{
  "num_hidden_layers": 22,
  "hidden_size": 128,
  "num_attention_heads": 4,
  "num_key_value_heads": 4,
  "head_dim": 32,
  "intermediate_size": 512,
  "vocab_size": 1663,
  "hidden_act": "tanh_gelu",
  "norm": "layernorm",
  "norm_place": "pre",
  "norm_eps": 1e-05,
  "positions": "learned",
  "qk_norm": false,
  "attn_scale": 0.177,
  "bias": "all",
  "tie_word_embeddings": true,
  "parallel_block": false,
  "init": "normal",
  "init_std_qkv": 0.0266,
  "init_std_o": 0.004,
  "init_std_up": 0.0266,
  "init_std_down": 0.004,
  "init_out_by_depth": true,
  "optimizer": "soap_variant",
  "learning_rate": 0.00717,
  "lr_mult_qkv": 0.7,
  "beta1": 0.95,
  "beta2": 0.99,
  "lr_head": 0.011,
  "warmup_steps": 200,
  "schedule": "wsd",
  "decay_fraction": 0.699,
  "decay_shape": "linear",
  "final_lr_fraction": 0.0,
  "batch_tokens": [32768, 65536],
  "max_seq_len": 256,
  "doc_mask": false,
  "train_tokens": 210000000,
  "max_steps": 4602,
  "dataset": "wikipedia_en"
}
Each number is 500 + 25 x the weight over its row's rms, rounded and kept within 0 to 999. Layers, rows and columns count from 0. Numbers have three digits each. The size before them is the row's rms in percent of the matrix's.

# layer 9 MLP up, 512x128, rms 0.331, rows 205-311, columns 0-63
084:504484522485515496501503516470460509497482540494466489515519540560519476484525519482487490482495538503453493514495468502492567484508501562496484516528489500536511491507513517494548494479524423
096:501490516544437528483517498492496469486505509520495481504509497509503536470486488481498517507485508490572460525499495557502507537521513490507529491477477504510488517516522500514540494457445539
093:479516558493507524452522461519511516537465544542480477481481474552516527519482519510488504498514500503504474506474492487542524486479458512469457468468481452508513527531476513465518492498521517
096:453475460490503473440488528507525515474466489486474546504505479505512513501523479496529461502488468470480500507496479472514475522528469481526526488558550505480539455530494504502504477476513525
073:526473497488520462542486481494497541511486475466514512483490500524505475505470485527497494501490485546528519504489504534502469539514527508507505529511503476527504476536479531527507465535476514
094:471566507532518497482502513496470481495495537513488496490458495505542563520508512478471501498481464521503524572486519489467457490491476535515491478514491569517530473485513526504524516449539520
106:551538522514482524487477470435462473488516458495502514512511486418481535491507523524539464528513507498498513477485527485499475520516489472482518500498523539512544480524512500521478495502522487
111:529485490504483486506557489508462503506532510536479483542531483476490482524478577499520490486534516499500481496486493471499525499506455506499528541531525502513510474512477517469494514496555464
100:499529468521534494482477491483474504506474473505502500475490536526522490542520506476508473497523517535480503534487536478465532524499539513498500542509503500489541523497506492509568484517489481
109:496481516512455512512494451520497519463514459521479499522493506483515488516523503530519472537474495513530521480507509506474484524534451524505525482484480500473478498495478535449507502502485452
106:536511533520438490498519497510507500514499468511486510486493524463474471483487566527521468530498494538483515514496487495457524552499501571465520522494494539487488458503514514520520507507504505
096:482508486549453515542502472507454537520486504502515539538498477494464519491486542496525507477496539503514488475489450496473531484479466513517492508538516503489481510512474516510533495494474505
097:566500469476495521480521535506515497480501477490497443501510531485486562518489485518498518522500455492472503502496519503527516455526489485500467501474510472489534505548480476495486488491429530
111:486499519503552478513465505501474471471475490536475492531487490479513472501499533493515486483513501499519485537482490517467483525518503535514513496463499517509520456509464509460431479528540500
106:526539498504526543487491515550527469492498539500488548488504449493436529493500497486489538544550523457505550503446507515478495526520507461524482499505457528524523424492491475516505516542481463
105:539507525539471484474502514500545496502505486515506509529551535528501505497507517489546516480490447499503525530530568488529499467522482472502496517454486504497492463464504499535537517479509511
103:479508424526504550542527483496543477478535513505490493546469447476460498503527478531476511523481471451481472515485466516496516525518532515475502505527458562489496500527478526496515498471504507
097:471468488502532514517490506470539477497513488470484504486498482503498564512498518490530498541499515448519456523492508547522501495511445498550482500520477504509532490504473468538510493554534519
097:461513489532518460492495514482516505514481521496480549506549452480463526491493531469513492441501519510508530504476491496522476497480489494478485527524497498462514500486531534478497512488474520
060:507494506489506484475494487529475472494514454481449505497500488500536541489476528525544474522490506473514501493485499511528492513500509482513507511477515511519491433513475488528451517482460533
097:468525522515511439458525520494507499481512496498510516567517454507476479515535512472495505527473511479503520489482509504527460457542516487522494464508483480507503472502489491477473456489498519
092:490512467468478493504472531495529474484532493500518481475494471491498489502486539506527514533516490470462531495552458530538501526507479450536514516465474498489485503514528511486512525500464454
098:488533512497492515500522484536479518504501472507556490519490535487477513497524517469540502483505477497492466493458500509498522439496566515478489571517464511530505472492437536473510493501530474
092:489444535505446505504523462460495501491502516547537539452481482510518469479516520551505503505568479512493492510523479517458522475516519517482472519458528495479471505511548508476497485486472513
104:543471506446504496489493516477471506533519519525490476508498534483511502533467540556494522530472530482469526522537498537507484493493465458505507523532471496477473495574522502487470514460493523
102:469467479469487482482572523483492497510521482529466479542471490541459514501521508521451436485467519491471496522488488505524505511497460522457469503503583514500515506501535551499482533466518528
100:503518544533492485507490453487499498457552508477504520485516515505537472446465501510530503484494542471532506525523527516498476460512464522441519537502486501498498476507484449509574514504498518
089:483489506479497463492542478577500488472520517464522503529475510498486554509473502501493481481538506517515505500531452489506497477522497486503502506482449476470492518536479538516526464521504473
098:527467532546489499458507469488530497481502510524510497545513487539510484488534516502525535537534528480558460520519524473535492478492491527505536498506483576494492538542453430522466501469506471
101:491556513510473457480490501547500502502478490519486440502493490527470532494524512509466443545509536516451514495494466520473491495464546499494491503539505517522520471504466504471461468479520514
105:515493536533474503494482512558502502534500506528498486495551500517490521512481490485496501514513477512480547505425489496502488475539450468488465481494522518476523482493540515521511488530483527
088:478490499538517475493490530527490527522530551546484510508522526507509505523482517513480522480480496467468492487461457498455492488522502493508473520527477550520540498520500468509484528470477533
094:534519509529515489451540514536511527474491507456457538458486553507477509491541504511507513502470476514492487484520471514526470527522498459515486480472536489478502454494499475496506501491422469
102:487456492538486502477530510495494489511517440506511475513496528499513477517543510503490535494513490482494513464473482524498492527483469501515460483516484491528492535512504487479475485474450522
101:535470499489499477513508509579441496507485500486506469523489488542493458523541486473519538501485509426523506527519512530470464491523500496529530526497475544532502457527498494510524483510496487
100:546534479506538497518545496500452495496533506538526528493513492483521506477490491493461462505516515539475486487500453493519469494485502542491510499466495529526522509478546463454513538527506448
092:504511522478479511510564539478516493573516499535485510517520550487515534467469482508518484495496486505472522517495490551500458483440527508483487527487482494516467547481529450472519514530488459
080:477465535467481491470492496546467517476501535513460498503501549494509484527521499540512498516520487505511514515537520549491506463537471501509487479505437476484546501526496515529493510529445443
102:484498538449513534492449518529531507530518480493485494533472462513496450482512521543509501497486511484489493543494473480512511519474522452499507532466551516554482486519482526497482499463550500
094:508467513490514497457528509542496469500478477521548513455531503498503482548462499467558496517549489469524522517503458508525520492519511528551483521549493494484520519532518480509541482474499482
098:471471512552472479485518506475515483527464517504519494500515478529512503509559518482464514472494498482512498487525495526532506464499497456492493525546493502470455469495521505492506525516484516
102:531513511512494507498504453487510509524487524495498491473536520543462481500530502509470468545481544530548533495473538467496481477526487466491488512462520494523482546484493495525503457527511459
096:459476511476502488496507514474475508515503516546467489510481517481444480505462498499533524549472450503502507513526512492492481494509488510481503496499472465513526507468466483447495462499528460
092:501442510504511470534541487518540517505472443443451500509498476466492511476505494518529491508523476546517519500501527548476495491479517518472488506528522515490462507494481442529507490514477514
100:470514524505494481519505457480518507535503540508486527521544455521478504489510516495471515480537517530501504479473498487515530485517493526501439457504530523513496540551512492474478497533517543
093:533541508486531464490506508490500482573507498476534514488457507470488480497479491540518495549476528465507474513496471499483520496435534520528493548492510503535482483473488489497497493489489457
098:524508510480467489525479463561479488459493512505504459525508531514537503507545522456516526529471508484483466499489474535473459519508528504477474527500473538512505484525539491477498526485565525
100:501539506520507543489487502492507485447483459502491532497481537536501522472486461499494484530463500512510499490475478563519540523516502486513501494482479531541486504526499529481494561474504559
102:470495483519486507472500502486493477518493472499475508510512497475488494514496481489489508477505478495478495485495484503489562508498481490505514549499540511488533470519490466519449484523464457
103:562492492550462520507522496464491478464466470511526474502493439537526501513507496501516520513494494473478476549482470559558535470477532498503459502502519539513541513534483506492499535490514484
091:491495498464518507485501483515549461492508524500490525458538475526448508490482510506534443524485531450505463481481508514512489480475503553502507481533489468479508470472520488470466514477514552
103:511455501455543498462498453506531449480510500500505490518521510522526462520473485467498469507529538525526490549513470490477496493450533566508485488443484488481540514499447484473477481495477494
111:504511490504494483533461515502524500527530467541511496510545505517466530488514513509517512502476499485492490525502490471438495476497494453435497507472539496486532532556472484508505458481518529
096:490482454503534489446515525499458477490521536479492479528524483525494484520489483516511500524482504501531512504507488546454472526535481485487511469504482467436508480495501498479516492502488523
103:530520505518487510508496515529523487469482475536468514492531487505506541485496494456513504484507510496458515475482497496554477517502492517450471459493527504492452505492520536515555492513483487
107:502474508517500477487506475506532492474548496516493543492496482484509447495513495468477458528520505502510481526512502533482517477438439501497542503505505520512475493480468444466495483497517527
156:497511506511491517530519472500504448524510489478478524518510503530479509528482500488542482514493465487477487507519520521514489489509475534496462488503520526475497478533459523536512461495520528
097:450453505515500478469504493507554498539468488500468514514477469483499466499502521496491504519486497508494507513512479489474527475484465492488481502484519526485536496506515515492516488485487521
102:513539486517529535483491513453503459539491480537516488516474497500502506500489468469496480550526478477503498547471490523538504521550500488534482508517490486474517473509504510483466486532444498
104:559507470461465565514497477493489428509501491511512522492517472521501526477479494498492477546470485496491502487509528501510469468524476542510474484511476512483500453459485495473500496492486491
092:500484492530512512501524489538488516525518520498498524515483470529507548471473473548515521474519546466507560473496462508502499502510518525491505477495502510435499458507484472517517487539549490
101:486518469496478449485518494551486493530554494495496477466474504487551499555507498479460481537509484474482473521493453517488528533476465533484461503485497486490498540519561507495446531480512494
095:461504520512495486517512533487500466497488475517511508508483530488497490492507492542561489495484463537475545473486493508517469503516508464505498519478509504528480517476471535479518458488497533
102:462473525526500478522477531498471523532490481468486522448522513509514523499455472497470514492550537529472502512493490499486563569509503528494493542527511529484506454515490512540516491469554482
109:473499521515466510481492477495513473524522487498488513506527504534525480489506565538500495503516500530456508437551503445491516478485493501496510454492481518494499512510523487474541499509505525
099:530482519466521504481559521494530483533480529476509512501560541524470535490495465487496487513490502509488488452498539484486481501520484517483477486535510496527518505519502533484469480504461569
103:533468507471548476476490491509520469512495464484480473473516494514512467530504496521509556503521463505486523462468532490538517510517460517496496487500554508493528471515560476499515501485500513
091:432490525518480544501473514456494496511494521441471509528493487462498502510540478539494446527547508490508490481535459499468478431494535494484514543523488494503491506522515527468491493543501503
103:519510491507484491491489539481540535488503498537490530523502482571438472507528502497517521490523523499525527486501506502507503513506480477507494456500525490544486473474493502510518521536473512
088:483497484555479472516514499476499489503497484510521488465516474502525514448487513523497515517510528480468516506500486524437500503471503531491497482521506522548499510532444474494502483478539496
104:468439505498464492476495485510476530479503487494524515516559461519504481498486566516530467487478485493542477494563534513474498517519470520505481514502530525498482554515504482523471503523506532
098:476495501506521513547513546502515481545520532496499491472491452439508528483528528495561468519485513524525484498514547526508537497507487520451521510483476526514472535514486495463524495472480530
094:498512479455512538518469518482530472471557526518511484521488470476465506468531484495533493533519455549499507475479485488508468460509503480511448513493479489509550508478446482497461512491475517
103:472472490497543506490544465554516503495522452488462522520476528509507543509506526516510516495491460543483515479514518505460514526504448511527492494530490500501480503508506491515510469442496458
112:543519481484464543452496509509518488504497538510465504463535489531517512543549509542536480525513460477499507536521533520530476481511482489498511493518496539520526470509459474487461501453455488
093:495527471528539508474505516556502483533464467493480490500558509470505516494438535526535515496490452531524510509498459483455503508452483514478475510497483508493476479471476492516478473522489516
110:486533512543506491484414526479485518459499535488502537509519544494457490551510543496492505516525509504493528483487518503526530530477492510487489502484502456482534457535463482476513527499461492
100:536475448486479499482475497493517500524518515498511529487523511479520518521507467529471470511495546488516485544504469498524466505475518499528460479585530469520515512498534461483543465503509526
105:490501521514509489532513545543499508528474518523495501499472493473514502473530520518487507514489524497528487439458477519539522573459518537532502462498491530492460513552523491511544524494472482
082:534493469530525496478503473522533508542509512474505560497481515491461470484480475516551465522505549544479519485537502492525487510521459555483430468482509498487542502451508488522490511547472509
096:497539498520487494493481482491508500459533535508511477535468481498483471532553516531471506518488513486493522582453496538464505515498496523499506521525467512491538478459475515493454520499511493
105:515500503498513493501521522498530485479500511486451497522559508486482521506518533490476488536481527509516561535513499481483499478471503478487441479518487544496503522517492501520484495479584520
102:543514459465506519470440473455464469477519480516510494511484498513506526464483524483510478514530473501473439491501493518511487507505527478504512566471479494509479478491534497502487463473523509
102:495510489470511519531496549462507482511510504533486500501519413499484493503515463491527531531499467499503506537531472499494516482495499494458524487521453509497505530527495501467515519567530506
100:506536502517492542476505502500508520477504513490563525539516510483549515546534479494472535508474444527478505474514491549489522487521502469524519513496524507470511509513445523537469469471502507
086:514481483491527477468447489528519514512526549462488497502506488486502464523487518524480490522506477460556518526480498486521479475525513489506483491465489482517489539522506528475519530511492526
103:546503545553496448505492490494552495505501481489487520536525495536551492499501548514481544495495500436494518523556489469516502482474493536480473482502547533491515516523502468476489468492497495
094:523483543470479544522496499499511469497519552524485494477507476514503465502516523529492492528520506476495484556485499504486529555529505467493525543478495490517480496441516528510520528478484483
096:500545518508485552457524483517506504535524496478512504517499516499513501504501470486512504500505536492516520511483525488502436503469530517478511508494550514532492485524471495497495496478448482
098:483473477477514498449475497500475478534520498482473508524524499464486488531478510499534495503470520495532493502538516519482507481521518495529492486467551511475480532483478465485499553487508528
092:467515511537509462530503527547509493486494474506490486500504525463501507488512489491528442542566469533495500482481459509542491499498493491540512528455505498513544496473459497487532498503480503
109:473507477514520516477478501516507465486523448481514472507525490511524523520504505519498497492483481523502500542450522495512490532504536490448531509543509490453504458503491542456503475484447519
108:493495538460513532515503446521471462508541517467488522550544495482487479500511458502515537489516502501503521509497521506522488524562507486505501497469458469478524494511505498473530510487515497
102:542461460482514528480537537508509468471520477478449509538451521487504533495434485503526503482498466489522453508486530507509488485492507520501520527513514471495527507462474451508514516512525513
089:509503487474482480497517530500505539503492478497471466481445540521530509552500506538543538492530478497528484489527550512499450553484523531492498501501446518481535478488473497476497513503501513
144:477549508499483515510563469505503468556526496482510526506498486510463506527483486490514487544470497467507496533496499496493487499511465505470474511531527497491498517528463534552498500491525517
090:441486508514491539513504526504503500507535508499479484474477539513470507497512496521537469537487473512506486467506492519502496488537486539531488513488461483499514495545470525537476511510478513
099:490523507480535518464528532541465487528502531532476530492496549546483495481493505530517510474486520465506502497482464518481485481517505486476501494447476519489485526520459491480488486528520483
099:503521509475494509488495502519480443531477479498514464494515514494471504535504550466510513530473467540521554449530548536508446483507465471503499527526491484497488538506442491521514482447512532
098:497566485518507488453519485493520477483519467524500523534511497520476491473500493479500434488464475504497479532506503543480476522500481476500522501458475500487506518456527455480512518509507509
080:483483523500480463461528525506457466501470502461472529489518497502470447470513504512551500521498530483507491523504474503487496525512482505534498500455474493541535477496494519480533502490562512
108:540501496526490490493538484528499449474479458452521483524480476458508478527557553485504506564488541521524531560499495497533522497462522495482463519513522523477498518515499561461467551477488453
097:530546517490520484495494560494507497530474517512488443481564517500514431551544486522519471534515508484508484492501543527489508497459495486489522487506526497490478477510489482526482498463504488
108:481476517511494517496489478523515553503514454506441534534528522483505499500451491489496520466480513502497457529440481537553499513515518489526532489510494531520550513531484467516447496512521461
095:507495473523490527493528501486443463516513513500480498492525518503467537471490517512509489532455495485489527468504450485506536514469527518522447511497538474519531468509478510491495515516535486
088:497498490539492483458508493525505486508476567490503493483504522499538522488497526507482546546492539537517476522504507483491480464507519501513517515478497490519521508517471489528513481514450473
105:545444478505515485473518468494529504505524531523527532534494480513528479491493536531549506526510533486522491525555456486552521474471470472523500523464438518484508522524474474520467561508503510
# layer 9 MLP down (transposed), 512x128, rms 0.291, rows 205-311, columns 0-63
089:460502537516514489514486495515515511496524503512458517553500539516504501516516523512516486480537525532499494503506520502529522484470497526456463519499490451540504442530472535472504497505438489
099:526499509493470480508494462503456485497489555523499473476474488462521484490462502492486517478487489508490521516512532464507499522508490516540487506500502462490526542482405536467471482493516499
091:504494490476494495470550445528553511502513483511542492468514495500506470483518440497523500517520510522465493458509516471487451508482539509518501478498551491484469489472473557503484527504458509
103:568489520498496507472492459482517497504483507497513476495484541498473521505506487519527509509540492525517490443548475499478483484496510499524526495488500529460492556453478501515508487503476514
078:499491503468511522463558495504530512486514480495540513513496507470493503493530499481492504493482513535520478479419553498487511500492489463524498462491502476468464473522502486508536528511537496
093:529499521515467462519471460525507502490502548489470484484514481548491473510482486528490512506460568483508467473506493508535504518530497487520491457445531527535521536501537477477471543492498467
101:481463505489490486504547492520535512502478536509477460492543499530537459540511523512519479508486522481454480541546483485500476488503541530520477484473485510508511529468515497516475511516494493
103:473497523518522489486462528452475509498445513495518500505506470497494468503542496524466516519479520513514487505529473490494484506479469492505498508504496482476484514475535515532501474506486473
099:496485531524464456514482517504517527497505505471532517492481467478503468492453486502483493525494505501469516463548469507553529471500504511474510472502486500484485515472508517537504529501518538
107:522471500482508482490500510473516499487535499477532529518550483524473540536473501527504491494461468513468457501491502538533531529514536505543492459477489511500463496477476515536486489475519495
099:515477484505501494488503474512465520529481487501489467466497533528476497505481484497506487513521470521512523455505531498491513520482522494519497494557448542438495495546479523504539513521501448
102:544519500479553514495482512531504485475483504522479510489510513522507488568492498499492492507498434551502531488483510536505509550500491478566484496483539478469505411499502540506509480490510495
098:464502478540528483491505501505511481522551489513497513475569479501479476482482511505497527500491478499502510529470490532485557561485497488548494480563486522499481493488490486520541508476505507
118:490531441487503480461490518480539478477530508476488492530496478471571464507500531443498476471536480488499453490481518515461497492496502526490483533485535510523499529473506486542493470474490483
100:492468512508471506532514494493521547485513481467487508513499545496504508474473496508523525517499478501488518508493556505507495487487523527505494511502475547453471522554477539476479524498491512
105:458445519534520484529498527485521522464499505472533525513490463505497465455482497473515514528558553513479505468434536480481507504484525539481535474497488475542478524472441504495457501498507468
106:492497517525521479528461488507493504507495530455497494461542524500507512494507494500496495488504529466536482492547541498536497473520512463463484492480498531500536519515450545518524538504487525
101:497487522494496473519479485476488496441482520488498488479478503480527491500527477463502482484513525497466532520486478526523459498497528451473497503489517496523495549517546495536479565451458479
102:535478521458484516489521526494499510483536490545491522548525509526499518552492483496499474490517487471541503517495481539458496519467511444532490489536494477505499527520478529540461473478523491
058:522489544487498530503487541461516483475511497513539503517470462459491530501492461479478538504506490537491482464519565463462506523491454479502534498466489507454458542476485507503480499516515518
103:513521471534466505496501491509494522516502522454529517477467471548508532502482505535516522474498505509475481443507453491529500550538517457537527552536510508484529520507511509540476506524459508
090:471512462546482460502523522492490487490497546507535465492489515513494472473507501490470525487475461500485538508478497497436484515505494496503492452521472558482496481526513514531482517455493494
102:476497466504489541493489487525512486515492476480470513469480551467529466495494488561505495540487472547554486500534541524475444507523524506459506501511484540475518481505488478473503494493483495
090:547522509488520510468495495508488518426492504456524500514530456474541520482468524499520474497477479495455492527545524547470502452510498480494467478516514490500527498533455524516483496498532507
108:523480491516480439536491507491501488536513516480539464500500508471456477512545482483474465528538516492522518458524510481503523490499479464477434543483539514550529497487533522491479512494482512
096:506521491513486502502449458493528500470458510530523515504507487473516524482482517469552471535510516468509483544508482457527525476503544495502525516513536498464527541490503474501488499506490517
105:500508443480478497498472529521480544485465554491488532549498515495515525520509490514516460480509462529514515495530509502514534537516557432518463463537496496492463517464502481489479498489527491
076:533525482437508505486502489489452494490502459531474517514504465461497498527471480490552482477487524523475483467503459503428476530522480473495533494493536466486490495477494486502489493524485543
106:510512518444477488459517532428468482478485494516447533539526501516478507529504484511517519483522514413480525526501516526528528499505493490507530509514493495510480479523530487500516525512502498
086:511533440505492450473526475493482526505504501492512497528521505467511513521468552486513489534468466496512539517512477482496469546539527480475491506516485476473510503492538486465524512510486485
111:520464525478491495540538472515511539493485485483496509534475498532515491522527505500494495505524518517498482535481475490506526500517485543495472462516472517481460458494528497498514452474482483
094:473511503531497482512484522492503534488476530465479504480513504495494509504498436511512463528502500487471530535530521508480498482453476465512451488507514509541524496519532505524466504469508474
088:480482505492550475520495487446532501510511466459517536474459506487458515530507494518517535477523476435483502454529486511506477495506503510481465509525481515462521491498534518491490492488512544
108:513517517465481489497496497524510525491504500484467478487488509543457424593504515489475508492484509523523505520497501471446502469549483485526543516503519504535470532526469492516507499515491499
100:488537481487450485520524555479554520518479537478539493479467502483503555457498494504525508497526511489481520543481499506528479515505511512479471497493504550524462504492516487503499463494490556
096:511475500513483494543516511521517488500474519447485472505533536437503564494532456525477521518545534498489489445493509508519523459488481513486528482503490512486498471501497495483495520520541496
091:534465499529491483457500486540468466527509511477534549476531490476519511505529552496515518503545507462539505518493481505535528483503441502504520536487452489487491469504520530510463485523480524
064:498496499504518510509570459485491551497463488483482513537504514465464499505474440492486478473510535491531516445497499541483468525473484488498541523520524464475463484490501451526543477514480490
114:504498485526556523470510493519492525491485456483492479488512496522511497504462460524493494503510488489563483488549506535516482550475494469480470456515495489533478502543457506485468483511499451
097:496571505503518536543540508480504520516494545463484509477457501477490484503501476507448514487511475530485522484493550518540495474469487500513536496491501525514441509504493500517514525489518528
092:500449505466486473448507468519490479501497499506502500470462513511531476521492442539523533451508499521495475510514496462465471488485548519511524517514526467484533472506521488492543508487514526
103:493483506450517503504481501481510441520509476545480473493477555487510479473467500477494532535490465513489467503490488516448532513520543509547493462538515499480480496496506498471500465527528490
096:498494532492482472513511532510515498502526495523474502456504521481547463574495504525509498476512504509501498507522495534484524494477488525461448500511442461552451486466471491523506497530477525
095:448493492502500476486457511504478500485511484483520499480486508491498516436511491537469473550529521479462514502567455504509538484473496488510530539502468550513485486456499499490490514513494457
105:538505510480494490518508479458481500502506463529504526517529537528509505482484489524513498488522497510515478470491481501484521493514500535529511463538499545508468442492496513492517448475531480
094:488536468514487491515496527487501489460480481508544498492545535467513516464503462495532556491568513550516466461532460508532491520544449456506508493535466518523491486525504516530511507526520503
093:507467498478517502519488516497471523542461532510509537489473502499456535496516491524528466461547570523509500481501478512506462543497491473488558505504513493504477508470485571467477520492493501
109:499537502477501507484489519499527469502521532502465517504470485540479482520512513471482509473524466484500452561469503525481495508492475508521494470494530495497516499516472478503481502465550504
095:522471509559507495544541494514511496501416526461538519533507483470514497490520474447511506545481521531472499495514516511476520520476514528508441530520533495504486498488513461480518496471515550
114:510512495542491531497455473490524453486486480535528519481507516498465483480468550449531494501527527474495536507529509453459479562554508521525541511479507499479496528508541510479499480491483497
094:518521491501474507496547495511498475508494496510499529517508484487533487498508485505501512477519510521495515506509527500529513529497502462506536501497460499509511495574506526523505505496486501
095:467511492509563460504537541513518480501503514493515478496492518515491493514498479514468474519490453479460521507504527516509517518524478449506513455494553488496490423464507475496481526515488495
116:482500469525476481498457458511492526441466504496436477529486509431484501465515502537500512539554484529491498497521464496503487496508481481463499520501503508520492501473479513455468489503484504
091:503456503498521499466522433505499499497497508518489496508523501463467464489480480504520539498493515494505524477530492482510550527491453506559512509503519523512475493499507456457493523507465485
099:477466469504458499493484498473519503513517501489535519520464530449517523504478487478486507482523502496463483523543504512501498540463462485478457480517462518475512495524502534498491524513520482
108:496447506491488523487519474479520497498506513518480502484470492564479501498459489534496500522424541502486504528511512533526486519504504512545436521525493459448541505509479474497482517539556548
095:486524501521480503517506495510508465492482517467507516510487489492479513507496519533520527490520466508493471486518522501515502498503486514462478521496508522489472504547472556542496513511504499
095:515558466508521499484477532519463473483541529516563494503463542504509493437499470523492486474492471502453518522503507484489529511540456474519507495530483480493498478477452538486490456514517505
107:517499498478533486459555476515475518530464496490515458465511508563468535501533498519499526509506462500477496483497515488462474573507476537509485472499535537505503510493521504510485480486491486
090:485487496526494496514468468522510482483456524488526504517474548472490484509506498486506523502521503490471490507487488490510509509501535493510508503504448521549510541494526487478522473533504530
090:467467488489536496535495475537482533497500470492534501509487479506505543478478481526505524512489483486515482496515512438503526514506495486518483527507477518479511500562476489438480508506443512
094:495494496483472453470547483490522521491544457498481492529496525518533527520478506484543494487440473533512504513503532461515524519497506548532480490513505530489474540491506482459485517540505518
092:505523491501467505478465522472500533444523489507522523520508507463507564502532507477522534527520525495471483490506458526508479505506502461509479466475512479485502472511487512516510502514473496
102:517502492487451490519543496492500533444506502528491506525503479484505499492491557442493482467497487493527474525488524524467449514503490476524478511462534497506497526504520494523517511461502464
103:516471516533533510501493506489486517532479491510487528531521483526486575493478500500480492478439478512496515526519494460519517544486547498486467465505536496539515501454541501504546489526467472
093:500497505518484519565485489461515516527477530449480474472474523462519461484485476543471476527472503472506504501501490513514527530534488479509464525438553523491523479499493480509477553543493456
094:464505479516507484573507487471490496499547512507520554505475518479462533488486491481497496517482518488516493514508511490545495518498477509497521459501489538477532521484450491515487499504497510
093:520509467486468516503525501547508521474493514523486483492509538530476495490538537458497476518484497477500511521486557492527530519471500469516473451479517524537513486514489470562490510485545555
113:471525487501506498543479500518563544499431531525516499521492514550512511513480489504460522494503500521507494500504503487475476515462498545558484506443482522508512475524509539541460523494498491
089:479519555501521470516537501525505518490518473457515522535474496478488495520533464505476453478505501500518494492505491501497519489520479483544497431485507526490460455520519498532511486476493511
111:449459523460510464506496478490530543472469543486512488488500494538511526515497502504524494505466509470440474473493486489528485523487514487497513462531484535545469519535480508509456517489505474
097:489546464498529517513491515513490473507505509539477479498504501465530519512455500525515496527517520537509507532505469537468514508477503497498444540521505495469520509455519511506484477518548546
082:503489526534509500498501512494544511505489485499500489506522496539471468481459491506498530471508561450509443475465458500489475545507496501512495458502535521514509485507498504472480544503475522
094:487478498480485498537574522489528501519479482540507494475496492488503520486483494489490500433492471564461484552473525520531470498460480508495478434538490501477498459498534499520517493484497490
121:510486483473506485496455496463491532478511489482517509471508472484537495531502481487497481508493492488425507507493504464520471521501464506504547532512481538452533517476498537455475510482523550
094:464518530493551510456522508489449506502488524499535511476497491488502467516517488482533462504496499489491526491459523489507487509466544478486525466449516436471477507515523465529496495488527474
113:470486498507469501489503475498481471474491488468458494518498520525441497511503492485445492512497489458482512453531498509518492502531510536511515520539514430511467497532500490476466471552516452
110:498524488503520482511477452451535484489529501475517500469486497464496503541495464498507514480499557497449469458517487523511502486490505504469499490505501492519523536528517475461475475526506485
098:483476545501551452531464507492469478507504497489515507472514498469514494513510461484526516497536506492433507437521485514487504510517491498529533496533517505444502502436487511496437531517484489
078:526560539498517473483525523517487515505492481512530507477464470518531503498528507472474515468511511499539496480489467457469506472477510501475474517481487500501456465506490546499514491506516472
093:539524497517485510506462496485492465535458481460456525484482519516494504520490469494504471486529454535480511477570482491521465487519508480479458478501465489486490517495509505475511504469555538
099:479516491479464486510512499491515526529470514496503500525449519552516550461539502503484515464470481527486466443500533525503524514504502513489488445479497513497524470532523501542495501497502520
113:495482488497502524506499468513527452496510520537502494450503500528501488494494533477482529488494513526566540517490519574508480514511529506529493452492489462475539478505470499494497484439517473
094:451530498476514503425477523511509519487476555498490512477496518493470491505485459511494525460463494500499518471452490502501492482498472525525517488499485528464533502516513471509493555475409531
088:514526477503522525492505492560461465512473530506466515473489468486517510521551512507520516503469489527510466502501531508450483497479497506523493499550515483515506502509525509512500517500458515
093:499522534491532508523509471493478483494476519478514470472532539517485481492456484495506482542503477502498477511484498498453503485503486483525449507460532520519495478535493480465474501498472497
111:511501536516489514492488530487489490481500525480457540497496486504444497525494497481506494489550514518492494483586489523512495515516555475479526542496484463507516480480487554521478522507479484
103:518519520462492531470518460519496487480493516479477498480508480465511509494474495450511491521501486505533453503490510509487475521471488499497484508523502454451483571506528505493503493478496513
077:491507453542464461488540500514474489486494508513514519503465506467496535483500476500489504525507473516475473528512502499511504520543451487503481467527522467523444521515495459461497523501529475
100:504468468529469486476528460475491439536501477495486519476489553471500434463523537509490494515485465489459459492534539437546459495505506477539502500480516534507514525481501520495515495529494522
099:486518488465499474471510468537503537509508516511479484524493481448510502485495489497498480515515502489450529479502479501505443503470475452501491503470509541535480480491456541532502536526499528
110:506520531459471516508490460488486546558533526502504539531471465468511473514526533463512480454496484516481523517515533469475480484516498500554483460475531492501471488495538484502494513476523514
108:472549485501512541484496559523564509513516484501480492508472492529533495496479443462512496450470467501529505518470491474445511513474521498543517485490505509475498500539535499521507496518509525
114:472535537448511499516546498518492468493507489490484502479456525508494489514482485531522491464477509496519468503489533505456403461463513488469514508497481493535497478467527465500552495506483533
082:512484536517494553545511448486524485503483475491544477429550485526457475493494479481506478484477534510495494475525538462484542509519501455492510482476512489509452545481523474504504494470512499
089:479510508530481501523506481512525454504514509477510526532472483512472500481493503524549521475518477500490465491496507504506487495503466531475471522504499526497479508554458522520516498510490472
086:471539504505504523495519491494484490487472510516483498489495482476454530491515507528485520506504492498494477445555536475493466522474491514465494484483480478488461483540503547494510527479489491
096:464543504470493501498498516474531525516490454497521507501505510476498531496495512499498466490488516526497475500498553509456525438511512553488508483466472509496502462444486460556480441545514509
100:448516495540454481509503496495534488484496526464517494522482514511550472497509504515465511499541510472488501512500510490513502504504568510465542495451472528502503502478518527490427552506482483
105:551523474499498485561481502535512520477495504490532446492505511571511535493493513489527473489493492491483504498478528534507514493516523528476490493531509505504520466506512510593460457466481545
089:560502491497534509522494516493497514475518497528512490543452470493536499473456514510483513464519528499452489509534494498481502496460525520516493479479533497480469506487501468486467515534461488
124:524514502535529532454470522538489508493503478515507497470511513528504488511491526509512486531487518484548540515454502497480547466477513518503540458538474499441545520521477494492515474527525488
089:514497459472506532497503514507466481513493506484500517509478503516518548507476468467455446490564508535516445485483469457523494488525516516498478493505450513537519493545540516525474518505498516
103:475466476516472504517461528491495531495488527519547537472520437521499512468470439464483497500520514439517491503512496495503527524507477498504474441475533521509486501500504471552529500492485480
094:532489501500482497528510498477510497462513508516484509459462481517498501500484501499468502513554501509501522500474508526519510503470462501512601484479516482413458472504493475471498454497499512
081:513442493512508508520501504464483495492505476519526516499474466492504495484517471488489456467515533503474499457506463517496507555444506511483528476494503514499477490500482501512532467462485556
112:518500485500460483476504448513464505505498550541471503504494459466474510474463559456495480485531517512541473515538489484516531504477551514522496562496463504509529482482489527521524496488496494